From a checkpoint of a small transformer trained on Wikipedia: 22 layers, learned positions.
Each number is 128 + 24 x the weight over the matrix's rms, rounded and kept within 0 to 255. Layers, rows and columns count from 0.

# layer 7 MLP down, 128x512, rms 0.266, rows 0-104, columns 64-127
[[110 149 143 114 128 128 186 104  85 122  91 155 120 133  89 104  97 118 144 137 121 117  87 170 161 119 113 164  91 148 121 151 108 137 154 123 130 124 128 127  77 134 178 145 134 128 127 120 136 147 140 119 117 114 113 130  90 116 120 157 163 121 123 129]
 [115  76 129 125 119 129 137  80 112 115 160 132 107 149  95 147 141 149 133 145 152 157 109 164 124  79 103 136 119 148 176  77 115 135 162 119 182 134 184 120 108 136 134 138 112 150 118 142 130 107 155 106 122 114  86 163 147 183 160 143 103 114 131 122]
 [111 140 135 101 174 129 103 145 127 108 143 110 170 142 122 139 134 132 135 100 102 142 116  98 130 122 128 121 197 117 141 138 146 117 120 114 148 167 158 165 113  91 126 107 196  91 109 127 151 100 115 140 152 133 136 134 130  81 122 104 153 145  87 177]
 [154  95 153 134 136  85 127 188 141 128 119 142  93 115  80  88 121 106 135 123 158 154 147 144 154 125 106 108 151 131 133 138  80 130 101 130 131 104  92 116 103 162 146 120 138 128 108 125 126  89 121 143 132 145 116 149  77 143 142  96  70 123  99 105]
 [145 126 127 110 161 115  84 143 134  88 137 122  95 109  77 151 120  85 152 135 126  83 103 141  85 123 150 141  87 156 122  51 144 153 158 133  94 141 186 153 102  90 154 123 140  99 125 115 135 126 115 114 147 111 166 135 128 115 126 129 111 109 121 134]
 [135 146 143 124 146  88 117 105 130 110  90 130 189 154 117 136 139 175 164  89 119 117 150 124 103 108 116 140 105 136 115 107 155 127  79  81 106 136 123 133 128 139 135 113 118 116 139 104 116 140  80 163 185 134 139 125  87  93 125 143 161 150 120 101]
 [128 150 124 138  96 111  97 111 149 135 165 129 131 119 114 120 150 146 141 149 139 138 198  70 117 126 157 145 140 132 185  99 160 120 134  89 118 118 128 170 132 115  71 159 132 164 116 111 125 147 129 162 147 169 144 128 145 175  88 135 123 169 113  92]
 [118  75 149 155 104  95 142 116 121 140 153 154  69  99  74 161 153 166  86 142 143 117 138 103 161 101 121 111 188 131 118  89 108 116 140 137  93 113  60 155 162 101 102 112 138 160  89 123  62 134 161 163 144 117 107 115 140 115 140 125 128 134 129 106]
 [143 126 155 136 152 145 126 120 126 140 136 112 138 156 147 171 129 132 136 112 132 126 129 102 144 135 144 122 130 100 124 134 118 134 115 123 132  83 173 137 135  82 128 144 120 150  78 129 142 159 109 112  96 163 114 158 175 127 127 118 121 158 107 125]
 [165 143 137 140  97 142 102 122 107 138 108 107  53 120 127  99 135 160 156 152  68 132 101 165  77 104  87 131 151 161 185  73 184 126 140 157 145 152 171 118 114 102 116 114  65  97 108 136 135 119 137 142 107 162 136 139 112 143 130 110 133 108 115 113]
 [140 150 116 114 108 106 130 121 128 148 124 119 155 151 127 145 157  66 112 109 151 131 134 145 118 114 142  90 123 125 187 141 122 123 116 121  88 143 187 105 148 142 130 147  89 117 126 162 164 107 131 121 141 114 141 116 122 102 112 125 132 142  99 114]
 [ 92 153 122 114 126 150 161 116 122 129 156 144 185 139 130 132  96 118  87 159 150 113 129  87 135 100 142 174 107 126 134 104 142 136  91 137 126  86  94 104 148 123 125 109 118 151 172 155 138 140 154 143  71 142 137 118 112 136  80 180 147 116 135 112]
 [146 144 121 127 133 114 134 117  90  90 127 133 191  76 119 112 131 148 117 124 133 108 156  77 123  94 128 132 134 140 204 137 168 136 116 110 117 117 161 164 118  81 128 151  88  99  94 147 149 158 138 107 154 138 166 100 153  97 153 141  90 138 119 131]
 [161 131 129 163 158 135 100 116 171  82 108 120 146 103 106 195 130 118 105 153 107 133 110 143 124 134 126 135 122 118 137 113 135 131 140 110 109 118 114 138 129 164 117 132 110 141 120 140 145 116 132 112  98 128 137 120 120 120 129  99  94 134 111 118]
 [149 151  82 112  85 130 121 108 125 117 123 114 111 147 113  89 122 131  75 133  93 174 163 148 118 141 154 131  98 111  87 118 107 157 135 124  94  90 136  91 129 162 105 160 136 137 122 107 116 157 137 146  69 177 129 111 131 145 102 126 102 153 134 104]
 [140 164 154 139 129 115 146 153 115 101 133 141  45 107  97 131 113 151 113 134 112 148 109  92 134 109 123 127 136 123 117 137  86 125 155 123 130 133 119 135 124 186 144 112 149 130 143 161  97  94 143 149 136 123 151 121 122 132 153 137 112 115 109 147]
 [158 123 133 138 145 104 126 130 113  91 126 152 110 119 122 112 137 146 140 166 116 110 138 128 133 118 155 127 105 129 164 152  99  99 114  80 115  63 126 175 121 127 131 119 109 156 156 126 163 139 105 123 111 127 151 148 137  80  96  99 113 146 160 134]
 [142 103 142 104 149 108 127 177 107 121 141 142 131 170 151  92 148 103 131 137 150 114 153 116 125 120 143 155 110 106 178 140 158 126 148 163 105 139 136 127 117  83 145 135 164  91 122 107 151 113 139 129 154 104 139 109 100 171 146 132  88 147 173 115]
 [130  96 161 114 166 140 174  63 126 145 114  96  92 168 159 174 164 102  81 110 174 148 149 105 126  79 127 166 130 117 117 116 124 141 170  91 100 138 111 132  91 159 171 139 136  97 153 104  86 149 138 148  98 125 141 154 139 117 130 119 112  82 140 172]
 [ 97 136 126 125 139 123 109  99  95 159  93 156 103 113 112 143 109 120 168 152  83 156 166 146  93 129 147 160  96 100 148 138 150 146 131 181 122 154 160 149 160 118 160 113 147 133 120 102 105  97 149 152 125  84  66  92 103  99 139 128  97 103 137 114]
 [ 90  62 101 134 102 130 118 165 158  66  89 133  94 129 115  74 117 121 104 144 116 125  87 147 112 107  74  96 138 107 118 174 113 122  96 135 131 141 153  83 112 145 125 145 139 117  61 145 116 157  78 111 114  99 130 148  96 107  63  98 110  98 144 121]
 [150 150 145 131 144 132 147 116  81 136 146 151 118 139 131 145 146 164 115 107 139  84 145  92 116 131 134 133 137 108 178 139 113 134  89 122 144 127 149 155  72  99 112 140 163 182 116 140 129 123 131 117 133  90 120 122 136 144 154 131 120 134 141 110]
 [111 117 161 150 124 130 120 101 158 115 121 119 115  73 111 172 113  98 137  79  89 136 147 140 154 112 142 157  87 129 127 125 167 125 117 121 100 128 132 127 124 100 116  95 120 156 120  92 151 101 154 132 109 133  95 127 131 119 152  86 143  72 179 144]
 [138 137 100 107 120 111 156 159 157  96 108 126 156 152 123 106 149 149 122 119 109 116 158 118 104 108 137 138 123 141 160 113 140 127 139  60 104 113 157 121 101 136 126 123 148 134 158 126 122 146 121 145 104 117 153 133 127 124 145 105 110 123 143 134]
 [136 169 148 121 133 145  97 131 128 130 130 136 140 126 134 181 131 134 112 115  93 130  78 122 126 122 105 141 135 131 148 118 142 152 112  79 202 149 137 100  99 104 131 123  79  72 128 153  77  88 106 141 109 156 146 114 167 123 139 195  77 128 102 130]
 [115  71 133 119 106 124 150 176 105  99 119 117 124 121 102  94 118 121 141 163 146 154 103 130 127 125 142 122 152 123 143 116 165 125 114  94 101 144 139 116 157 140 134 152 139  82 138 158 122 144 137 108 143 135 124 110 116  97  95 167  86 142 148 146]
 [ 66 112 144 131 160 118 144 165 123 130 105 152 134 191 175 131 116 168 147 116 146 146 107 163 114 124  83  99 134 138  78 119 119 152 137 121 120 156 147 152 126 112 150 116 116  95 120 147  78 130 105 121 110 104 102 166 119 126 150 118 125 102 121 117]
 [177 165 136 113 156 136 135 103  99 113 157  86  74 187 133 107 139 135 118 128 134  98 165  73 107  73 128 127 149 112 109 126 117 113 147  97 163 132 174  95 127 161 149  94  91 123 103 118 112 140  77 107 130 121 122 100 107 120 121 121 167 118 100 125]
 [136 135 119 121 127 140 118 120 117 115 122  91 141 129 127 114 159 137 155 113 147 126  97 121 107 108 114 142 153  91 155 146 182 120 141 150 150 126 134  97 130 144 136 126 124 133 148 129 147 109 137 110 154  87 173 154  96 111 125 121 129 109 146 124]
 [137 115 122 123 124 125  98 142 163 121 133  93 148 109 129 135 151 116 115 127 170 125  95 130 153 119 122 150 133 130  68 128 130 132 164 116 108 150 167 147 139 102 110  97 111 128 134 165 133 140 139 165 168 154 112 147 152 161 106 151 181 137 121 119]
 [116  87 112 116  83 108 151 129 137  95 131 114 138 115 143 145 120 143  68 133 100 104 114 134 126 119 101 127 135 104 109 152 124 124 142 113 153 115 126 112 108 134  94 121 100 110 162 140 187 127 143 165  78 146 121 131 114 113  90  98 106 110 134  84]
 [146 143 132 137 134 133 143 163 165 138 104 139 135 129 112 114 132 110 162 132 110 198  88 138  78 138 110 140  97 120 164 166 149 127  78 126 134 116  81 125  93  95 120 133 144 136 120 121 134 109 142  95 156 145 163 106 124 137 125 139 139 122 190 126]
 [159 105 120 141 163 126 114 135 170 137 115 109  66 140 122 160 121 139 147  88 118 141 139 139 133 125 159 144 130 121 127 178 114 138 106 141  83 159 127 133 116 153 144 129 145 109 127 105 195 121 125  99 128 158 154 123  80 109 158 152 135 188 147 154]
 [128 152 123 135 125 118 107 158 126  92 168 137 137  99  68 105 118 143 144 110 146 147 147 126 166 110 125 108 152 153 152 103  87 132 182 166 150 125  91 144 152 115 105 165 117 115 137 149  63 119 168 104 130 149 136 128 151 155  99 158 119  98 129 139]
 [127 112 157 144 158 132 166 156 113  93 123 113 149 113 140 105 120 183 144 123 117 109 142 160 152 133 131 147 140 169 118 126 105 163  94  78 114 133 128 130 158 119 121 136 136 141 120 148 111 119 119 173 129 117 119 113 126  89 156 147 159 124 117 140]
 [173 179 131 133  95 115  90 136 126 112  86 104  81 130 132 111 125 134 163 107 146 131 105 128 152 104 147 156 138 123 100 116 145 121 137 134 147 139 126 120 135 135 131 138 108 124 117  82 138 145 150 120 110 162 138 109  95 133  82  85  95 116 106 131]
 [164 130 154 135  73 115 116 175 130 167 120 122 130 130 125 173 140 120 121 133 162 123 120  95  97 160 103 123 125 134 130 156 143 107 178 117 160 147 139 143 127 136 137 160 147 115  82 121  86  98 178 164 142 124 132 122  91  92 118 128 149 117 120  88]
 [131 153 132 127 111 124 132 116 140 120 106 145 144  91 132 118 136 116 141 156 113 133 153  90 122 156 159 134 148 130 119 162 138 129 140 106 145 144 147 120 125  86 113 184  74 135 149 122 139 172 168  61 134 122 132  91 120 174 119 124 128 112 101 126]
 [ 96 188 126 143 132 123 127 152  98 139 175 174 146 136 103 153 143 147 108 107  97 118 144 137 129 137 126 148 134 133 107  98  68 116 184 154 112 148 172 152 109 134 122 124 131 153 106 115 154 121 111  97 135 128 162 139 154 141 112  56  97 165 125 136]
 [ 87 167 151 135 161 127 150 131 106 154  86 159 138 138 104  92 138 198 137 149 137 115  70 100 127 132 111 167 139  94 130 135 139 158 126 116 146 159 110 117 122 146 161 147 111 155 165 103  74  96 133 148 118 161 129 158 152 111 122 154 124 141 169 113]
 [ 95 168  89 115 142 130 129 157 125 129 140 119 148 133 104 153 135  84  89 118 137 137 138 207 182 153 101 169 118 161 181  87  88 123 129 136  86 137 115 117 136 143 162 131 121 100 133 147  95 139  93 121 131 155 146 104 123 117 120  86 117 174  98 149]
 [148  76  89 106 124 159 168 108 158 154 112 108 121  95 128 114 114 138 140 171 133 196 136  88 153 143 144 129 107 108  94  88 104 134 112 119 145 120 191  98 151 138 121 141  62  79  88 205 113 128 142 162 122 142  97 109 124 100  72 144 119 133 154 106]
 [133 105 124 123 145 140 125 165 125 113 151 120 139  80 141 117 152 101 116 168 133 141 116 117 149 136 160 105 142 134 133 102 129 122 172 143 126 120  85 157 170 131 141 111 134 127 165  82 179  79 123 120 109 104 112 128 118 136 129 133 147 155 142 149]
 [134 139 140 147 129 117 140 131 160 108 145  90  56 102 169 119 146 153 138 112 125 132 132 118 151 147 105  91 117 111  78 165 125 135 152  92 113 162 139 166  53 111 117 152  85 173 156 115 167 129 126 146 127 112 132 123 115 149 131 181 120 128 141 112]
 [152 106 138 112 132  94 127 104 118 200 162 143 155 155 163 126  94 133 106  95 144 110 160 121 126 154  96 133 186 123 128 123  94 154 131 122 124 109 134 117 123 162  79 138 107 139 108 121 139 133 134 125 141 125 142 102 131 132 164 143 129 131 151 127]
 [102 154 130 124 168 102  75 164 136 163  98  84 129 117 108 125 149  96 118 127 120 123 127 122 101 129  92 144 181 119 126 152 111 149 135 134 138 115 188  91 104 114 125  98 108  94 107  84 139 128  90 106 126 106 111 128 145 165 134 127 168 128 112 114]
 [138 130 177 118 103 112 145 121 125 136 117 128  33 168 166 134 122 146 155  80 127 102 111 100 134 161 138 128 112 163 133 150 138 137  78 125 131 128 123 105 114 114 105 118 129 151 168 124 121 140 117 176 132 131 164 135 113  79 120 137 140 175 161 110]
 [130 117 119 141  93 143 126 141  78  93 153  96 173 115 159 133 109  99 131 108 165 120 155 158 130 144 132 115 121 147 134 158 115 161 161 147  98 124 105 112 127 130 117 145 148  89 108 152 127  95  97 152 172  76 145 119 120 133 110 174 135 187 134 118]
 [156 164 133 153  93  91 120 114 183 125 177 131 129 162 127 132 155 113 150 131 160 123 150 146 101 103 132  96 121 207 170 100 151 124  90 120 116 127 124 112 127 119 182 133 130 135 133 149 121 144 118 122 192 135 149 149 114  94 141  90 111  98 111 138]
 [150 122 114 133 123 130 152  81 131 131 139 108 160 119 167 103 137  91 143  87 111 106 110 132 179 111 139 146 139 134 151 140  90 124 125 111 135 113 112 154 153 182  80 120 124 116 144 136  85 121 104 174 133 106 127 152 139 132 152 187 160 151 110 117]
 [166 163 132 120 100 161 157 111  70 110 124 143  99 182 104 141 129 125 154 118 112 116 138 105 121  97 145 128 120 115 123 116 123 122 129 151 111 128 114 153  87 121 105 135 159 127 127  99 124 156 128 121 117 129 146 133 115 135 128 101 158 133 156 130]
 [156 106 170 120 130 112 154 104 112 117 121 152 113  94 134 160 142  70  76 145 145  82 112 149 105 105 104 121 107 132  77 123 115 131 144 120 129 115 139 124 105 146 112 147 120 119 114 144 129 142 152 129 145 142 106 119  99 142 108 115 124 115 132 135]
 [122 105 147 124 122 117 165 119 127 155 125 132 102 142 167 168 116 101 131 107 200 166 102 118 101 204 132 161 112 152 124 118 138 129 112 122 148 141 163 161  85 138 163 157 129 149  64 134 106 113 145 109 110 122  87 127 125 112 174 101 164  97 152 151]
 [153  96 139 144 100 103 152 164 124 125 116 112 177 130 120 127  98  99 167  85 112  81  79  92 137  94 100 127 163 141 135 162 129 131 133 104 122 112 160 141 131 117 121 137 101  87 179 125 135 117  75 112 123 103 127 125 118 154 184 120 135 148 105 136]
 [142 124 122 134 155 176 171 118 141 120 145 156 132 130 199  38 124 151 148 123 179 142 155 123 110 154 139 173 140 132  68 129 126 128 173 163  86 146 151  66 131 118  99 126 119 142 177 156 142 151  93  93 200 137  98 167 107 144 127 119 165 132 141 171]
 [133 137 149 103 100 141 161 109 115 148 131 137 115  36 127 143 151 147 139 125 144 106 146 149 154 147 105 129 127  88  97 158 105 117 105  82 137 167 129 123 135 126  92 122 126 134  77 144 161 111 138 113 140 130 115 143 127 123 106 116 111 121 137 131]
 [161 102 127 156 131 131 103 152 127 105  87  99  91 184 134 129 102 173 102 170 112 150 105  98 103 142 176 150 101 144 152 114 151 161 150  92  77 145 112 136 125 120 125 141 116 170  75 151 125 149 157 144  96 121 156  88 115 134 111 113 128 167 129 120]
 [129 157 136 104 115 116 144 101 103 126 109 138 115 116 123 132 165 104 184  89 131 123 113 120 152 106 107  90 106 143 117 132 127 124 127 125 118 171  91 170 161 118 120 170 143 101 137 124  99 149 123 100 142 132 138 157 153 114 125 164 114 118 131 124]
 [134 112 123 140  83 163 138 111 146 135 124 118 112 114 112 138 152  98 163 161 147 132 124 112  82 145 209 129  83 118 106  96 125 126 135 116 132 134 151 117 119 120 119 145 125  95  95 111 175 116 129 117 113 141 139 125  98  97 109  74 114 172 109 157]
 [128 148 154 123 145 111 143 129  84  96 132 117 135 168 142 172 132 104  74 141 134 121 112 140 120 125 121 184 119 157 132 103 101 136 156 168 122 116 116 106 104 127 145 103 127 146 117 206 132 108 123 150 153  89 119  98 162  81 134 176  53 107 139 129]
 [109 145 113 104 111 126 127  82 114 142  99 158  83 140 125 147 148 145 128 135 113 130 107 111 131 124 124  98 116 140 122 139 150 116 125 157 100  97 112  86 148  98 108 124 111 153 119 148 179 154 155 104 127 109 165 156 174 104 124 140 164 141 105 107]
 [126  91  99 133 160 142 108  89 136 107 123 103 118 118 127 147 136 136 141 168 126 109 123 142 135 154 169 125 139 149 122 140 143 111 137 126 164 120 119 101 144 123 109 165 107 112 149 149 162 138 139 179 128 140 116 162 144 133 152 161 103 196 114 120]
 [115  99 133 115 118 167 137 141 167 113 156 147 115 170 157 121 145  92  83 143 144 130 158 121 112 136  98 109 133 137 107  81 199 134 133 138 127 154 166 112  94 133 122 104  84 110  98 115 140 100 156 147  99 132 120 143 132 119 113 102  77  90 133 130]
 [108 157 159 118 128  99 115 112 105 139  89 130 173 134  77  88 139 150 112 152 110 141 122 109 153 133 131 144 159 116 156 126 123 156 132 126 136 129 152 127 123 178 108 128 123 119 113 130 134  84 122 151  64 114 125 105 161 117 134 145 110  93 136 126]
 [125 122 109 121 109 126 106 103 146 108 122  70 165 132  84 110 123  92 143 130 116 136  93 159  89 113 169 103 107 142 125  95 170 114 155 153 137 103 162 159 103 113  88 125 139 107 110  99  99 106 119  95  93  94 145 128 104 112 155  92 103 178 140 110]
 [131  79 106 140 106 142 119 112 141 169 132 121 107 114 168  56 130 120 138  75 109 149 159 121 156 114 111 120 138 141  97 132 148  99 131  99 166 161 107 132 132 140 146 137 155 146 157 135 163 150  83 116 146 111 115 147 147 143 143 123 130 125 128 135]
 [104 132 101 132  90  92 133 112 112 128  96 114 122 129 141 121 121 141 112 143  97 113 125 119 111 116 117 130 149 143 143 154 113 122 136 117 109 104 122 101 138 165 104 117 113 132 129 145 146 139 136  81 161 128 162 114 100 130 113  78 137 143 103  98]
 [109 111 113 125 126 139 109 145 123 126 125 132 101 132 116 153 118 143 112 111 106 137 144 141 135 145  87 125 130 115 150 114  82  91 104  81 116 126 100 130 149 136 101 138 169 113  83 130 147 137 138 142 117 175 119 143 128 183 140 108 156 139 125 125]
 [124 137  94 113 102 124 127 122 124 143 100 105 126  83 132 143 110 139  82 146 109 161 116 147 133 126 112 110  82 133 137  84 136 130 113 102  66 131 120 132 141 128 128 136 134 140 137  85 149 123  76  91 140 134  58 126 168 117 129 105 135 127 133 117]
 [168 111 139 128 107 178  96 146 135 140  81 118 125 127 135 135 147 110 121 115 113 116 127  94 149 147 161 150 128 114 148 129 151 109 120 144 115 128 186 120  89 112 177  99 149 158 169 113 140 107 142 117 120 128 147 128 138 149 128 125 157 146 112 108]
 [159 136 163 132 133 115 177  54 124 118 132 103 102 148 149 128 111 157 143 131 118 137 119  70  88 106 172 125 116 123 127 173 169 112 129  72  92 109 134 119  91  80 151  96 129 112 142 151  96 134 124 116 113 123 130 140 120 141 152  91  82  99  65 118]
 [ 86 129 117 149 155 103 143 122 129 134 162 161 100  90 135 141 116 114  79 117 157 135 134  72 127 102 128 100 124 110 149 134 156 136 146  93 114 132  96 147 121 173 111 149 117 139  89 158 100 156 144 142 146 106 150  98 162 119 135  94 145 147 126 129]
 [108 116 121 129 124 132 103 105 109 109 156 110 103 178 166 110 143 156 131 130 128  74 125 150 104 149 136 108 125 132  86 176 155 141  83 159  65  97  91 129 115 111  94 110  99 135 152 141 153 159 112 194 157 143 142 166 126 102 102 135 114 133 135 137]
 [121 127 114 109 130 133 132 164 123 153 110 140 137 168 126 191 135 102 117 152 158 143 106 151 136 105 117 152 129 123 135 188 162 123 128 154 124 133 137 136 146 101 116 134 110 113 113 129 136 148 167 111 143 135 126 117 112 158 100 108  87 148 142 145]
 [129 103 108 145  91 147 138 176 103  97 147 126  90 166 137 140 125  88 111 145 175 116 112 157 131 183  80 101 112  95 104  99 127 108 126 148 138  83 135 116 110 133 141 132  99 136 109 162 116 134 117 120 115 128 131 135  81 120 100 150 101 124 145 111]
 [152 116 122  87 128 151 118 128  89 110 143 142 140 151 136 144 127 125 121 129 115 129  98  94 105 129  93 107 154 128 139 133 141 116 137 156 116  86  97 130  97  91 151 145 125 129 196 146 162 148 110 147 136  83 171 113  95 134 121 139 158 137 150 126]
 [172 174 119 106 115 102 143 110 155 105 114 150 143 111 145  87 110 132 155 124 129  98 117 100 127 108 102 143  95  89  91 127 135 112 109 157 125 120 110 107 133 110  98 118 149 119 160 161 165 149 112 108 134 116 120  93 124  99 101  99  93 120 124 129]
 [140 116 161 155 161  88 114 118 108 141 145 131 127  88 128 126 130 120 130 162 114 138 106  99 129 111 151 138 127 149 114 118 153 129 123 182 162 164 141 123 122  98 117 125 143 108 116  79 109 159 110 156 133  95 128  88 120 132 110 145 148 183 124 120]
 [125 109 164 133 141  78 183 109 154 124 103 156 108 161 118 125 149 133 116 115 145 106 101 143 157 114  76 122 137  95 150 122 129 125 129 159 159 159 123 101 143  85 129 103 112 126 108 120 140 119 102 154 168 152  85 138 143 150 132 102 133  81 125 135]
 [134 139 148 118 154 138 121 152 167 151  89 125  88  90 153 156 108 138 101 143  90  90 106 200 100 132  99 113 135 118 136 187 101 138 136 136 142 107 136 131  92 116 149 124  97  78 141 151 124 111 163 139 100 157 145 131 145 145  89 120 144 132 141 119]
 [127 110 123 166 114 140 133 121  96 126 136 122 132 102 164 139 148 165 139 142  83 106 149 133 142 102 147 107 128 174 105 132 132 115  93 106 132 147  83 154 122  79 154 134 121 156 131 113 104 110 142 131 156 155  96 149 109 167  91 180  87 158 180 134]
 [123  97 107 127 122 160 143 122 130 105  86  93 156 100 158 120 182 152 118 144 112 125 111  90  98 121 142 118 119 124 129 108 174 151 141 118 161 165  87 178 122  84 146 119 105 172 131 141 135 170 144 171  88 130 143  89  99 143  89 140 151 110 124 143]
 [123 146 167 104 117 144 146 159 100 136 100 146 147 132 125 128 133 136 111 149 140 137  82 157 109 144 191 131 122  82 103 120 184 150 143  96  88 129 138 133 133 123 152 138  92 111 170 140 133 133 112 152 116 131 124 146 145 142 132 117 168 129 129 129]
 [ 99 111 141 111 117 109 157  71 168 167 146 108 182 113 163  97 111 105 131 123 156 170 125 206 130  70 144  78 142  93 156 118  64 110 159 100 142 122 100 125 136 128  92 143 166 116 113 137 145 142 136 136 152 116 122 166 145 146 108 185 130 160 153 153]
 [156 133 128 146 119 163 128  87 127 152 132 121  90 103  87 121 133 102 113 110 145  83 140  87 128 107 136 142 125 144  97 118 113 122 152 106 131 117 107 132 132 128 140 101 123 136 134  84 149 111 171 140 153 145  87 115 121 121 131 156  89 111 147 136]
 [112  89 155 115 113 126 132  94 116 146 103  99 134 113 157 126 139 135 130 151 103 151 131 115  94 126 148 136  80 125 149 123 131 133 141 113 125  91 187 149  99 155 133 140 103 151 126  95 103 123 151 120 116 115 111 121 132 173 108  74 148 122 139 120]
 [137 111 162 148 129  97 143 109 149 171 134 134  86 127 126 161 144 153 143 131 106 150 149 165 149 151 141 137 140 117  99 121  99 134 131  94 108 165  92 142 165 108 147 142 130 135 154 131 111 128 126 142 159 130 131 130 154 174 110 101 104 130 136 107]
 [118 118  88 144 156 128 120 110 133 133 159 159 105  94  92 144 120  69 129 138 160 132 136 116 146 133 101 119 156 112 127 128 153 136 130 118  91 136 145 113 134 171 144 115 120 103 128 148 121 126  95 124 121 149 125  88 111 123 132 167 115 146 105 139]
 [ 90 155 127 146 156 123 110 174 136 141 103 129  89  84 126 166 147 162 116 138 123 121 119 113 123 151  88 132 144 139 128 151 164 140 122 151 120 121 104  93 149 139 150 135  60 107 121 164 177 127 137 126 124 162 138 108 110 127 144 127 144 124 167 148]
 [121 129 157  90 121 129 138 163 111 170 158 158  93 136 108  99 154 137  97 123 113 139 126 150 114 155 119 150  92 156 102 105 120 102  67 157  94 158 147  98 120 110 132 156 170 143 103 109 162 120 117  90 140 129 142 166 106 134 131  91 189 163 129 134]
 [131 137 107 111 159 137 131 113  97  86 114 148 116 123 105 120 133 133 101 144 169 108 151 129 111 117 100 163 158 157 111 122 134 150 129 101 137 130 137 180 157 123 138 150 130 124 140 123 143 149 126 151  89 159 140 172 157 103 141 110 132 140 102 131]
 [ 81 126 134 114 142 157 108 117 160 124 120 140 123 163 149 133 125 133  91 126 147 142 149 139 141 144 123 138 113 151 113 140 120 120  80 141 115  96 121 120  90 144 127 115 114 144 120 138  88 131 125 140 156 128 112 125 136 167 132 147 163 132 118 118]
 [129 119 128 142 123 106 113 115 161 114  99 108 132 153 112  90 162 133 131 132 134 111  94 112 109  91 160 129 135 134 182 182 112  93 129  87 162 116 187 172 109 122 120 153 109 162 146  96 160 105 158 129 120 134 237 131 160  94 162 114 131 123 119 137]
 [ 95 132 117 140 128 134 124  81 167 133 145 172 135 181 131 141 126 105  54 135 117  91  69  68 115 119  92 101 179 140 109 107 153 111 128 134 130 135 138 121  88 126 141 165 110 134 110 164 112 136 128 121 139 146 143 164 139 148  93 113 152 129 142 119]
 [154  95 143 108 120 115 197 109 132 125 120 120 133 111 123 141 119 102 156 180 140 163 124 124 141  88 118 104 132 144 114 114 129 130 129 125 142 111 128  96 118 113 139 135 155 153 118 151 151 109 120  94 168 142 146 146 127 136 118 119 121 142 129  95]
 [137 105 137 118  95 123 145 155 160 138 168  93 132 150 112 150 106 159 124 137 113 151 163 140 117 145 111 126 116  89 151 151 116 116 161 148 145 129  91 128 147 125 154 136 160 149 104 153 144 107 140  96  71 157 142 127 133 130 159 161 143 110 102 133]
 [132 149  99 112  78 143 150 143 129 153 185 131 175 121 109 121 126 165 102 178 169 122 168 100 128 124 163  97 124 173 136  65  91 116 108 129 149 123 190  92 134 130  83 149 122 163 132 120 105 132 154 128 147 123 129 131  98 160 109 126 102 171  87 128]
 [125 113 145 120 143 114 122 150 110 108 140 127 137 119 159 147 143 148  86 105  90 126 168 112 142 159 141 116 170 123 105  89 156  92 147  91 157 126 158 138  88 179  95 117 189 118 116 124 103 107 146 145 132 127 148 138 150 139 126  93 152 139 153  97]
 [104 122 116 143 100  97 151 109 103 126 155 121  97 162 146  78 144 156 131 120 126 107 128 165 113 138 134 118 123 126 153 150 125 126 149  98  91  80 158 113 145 164 149 128 156 123 140 153 127 163 134 121 117 110 129 139 112 106 145  92 112 188 122 137]
 [ 85 107 104 109 102 151 120 106 155 129 115 151 171 103 128 106 102 126 133 148 146 158 131 121 129 126 141  97 101 122 138 170 103 116 170 106 129 132 135 107 154 155 163 191 122 134 140 111 135 164 149 175 106 196 122 121 150 128  94 132 147 130 119 145]
 [130 155 116 148 170 129 112 153 103 132 149 135 100  84  83 149 119 121 103 106 113 146 158 129 138 118 158 121 113 160  78 104 147 124 159  61 169  92  85 164 158 133  87 123 105 160 177 119 124 125 109 154  95 137 122 125 131 130 130  98 177 120 106 107]
 [112 112  95 147 112 130  83 108 148 133 191 111 100 152 148  68 127 151 102  92  84 117  98 113 142 154 126 121 103  88 133 136  91 143 120 137 157 127  83 112 133 150 114 133 162 109 121 117 152 118  96 131 142 134 130 133 101 126 109 127 133 158 111  87]
 [102 123 156 114 151 156 156 112 150 115 108 141 147  88 166 121 142 141 133  62 149 117 125 135 115 110 136 131 127 134 140 163 119 105 111 185 113 123  99 131 121 175 168 108 163  96 174 122 133 110 100 119 137 100 148 127 134 140 109 100 153 133 104 127]
 [156 185 155 134 112 142 135 162 137  89 107  76 142 129 144 133 147 104  56  98 109 140  87 119 122 140 134 132 138 122 103  55 108 111 110 117 104 148 169 139 123 132 131 133 120 166 152 110  85  90 107 176 129 142 144 122 108  87 123 109 148 154 129 133]
 [151 155 154  92 184 122 113 167  79 175  89 104 129 178 141 123 154 120 137 137 126 160 119 155 123 134 136 146 138 148 137 136 154 128  94  90 107 170 127  95  96 186 117 123 154 114 148 175 113 148 184 147 131 115 135 127 144 134 136 150 154 110 163 175]]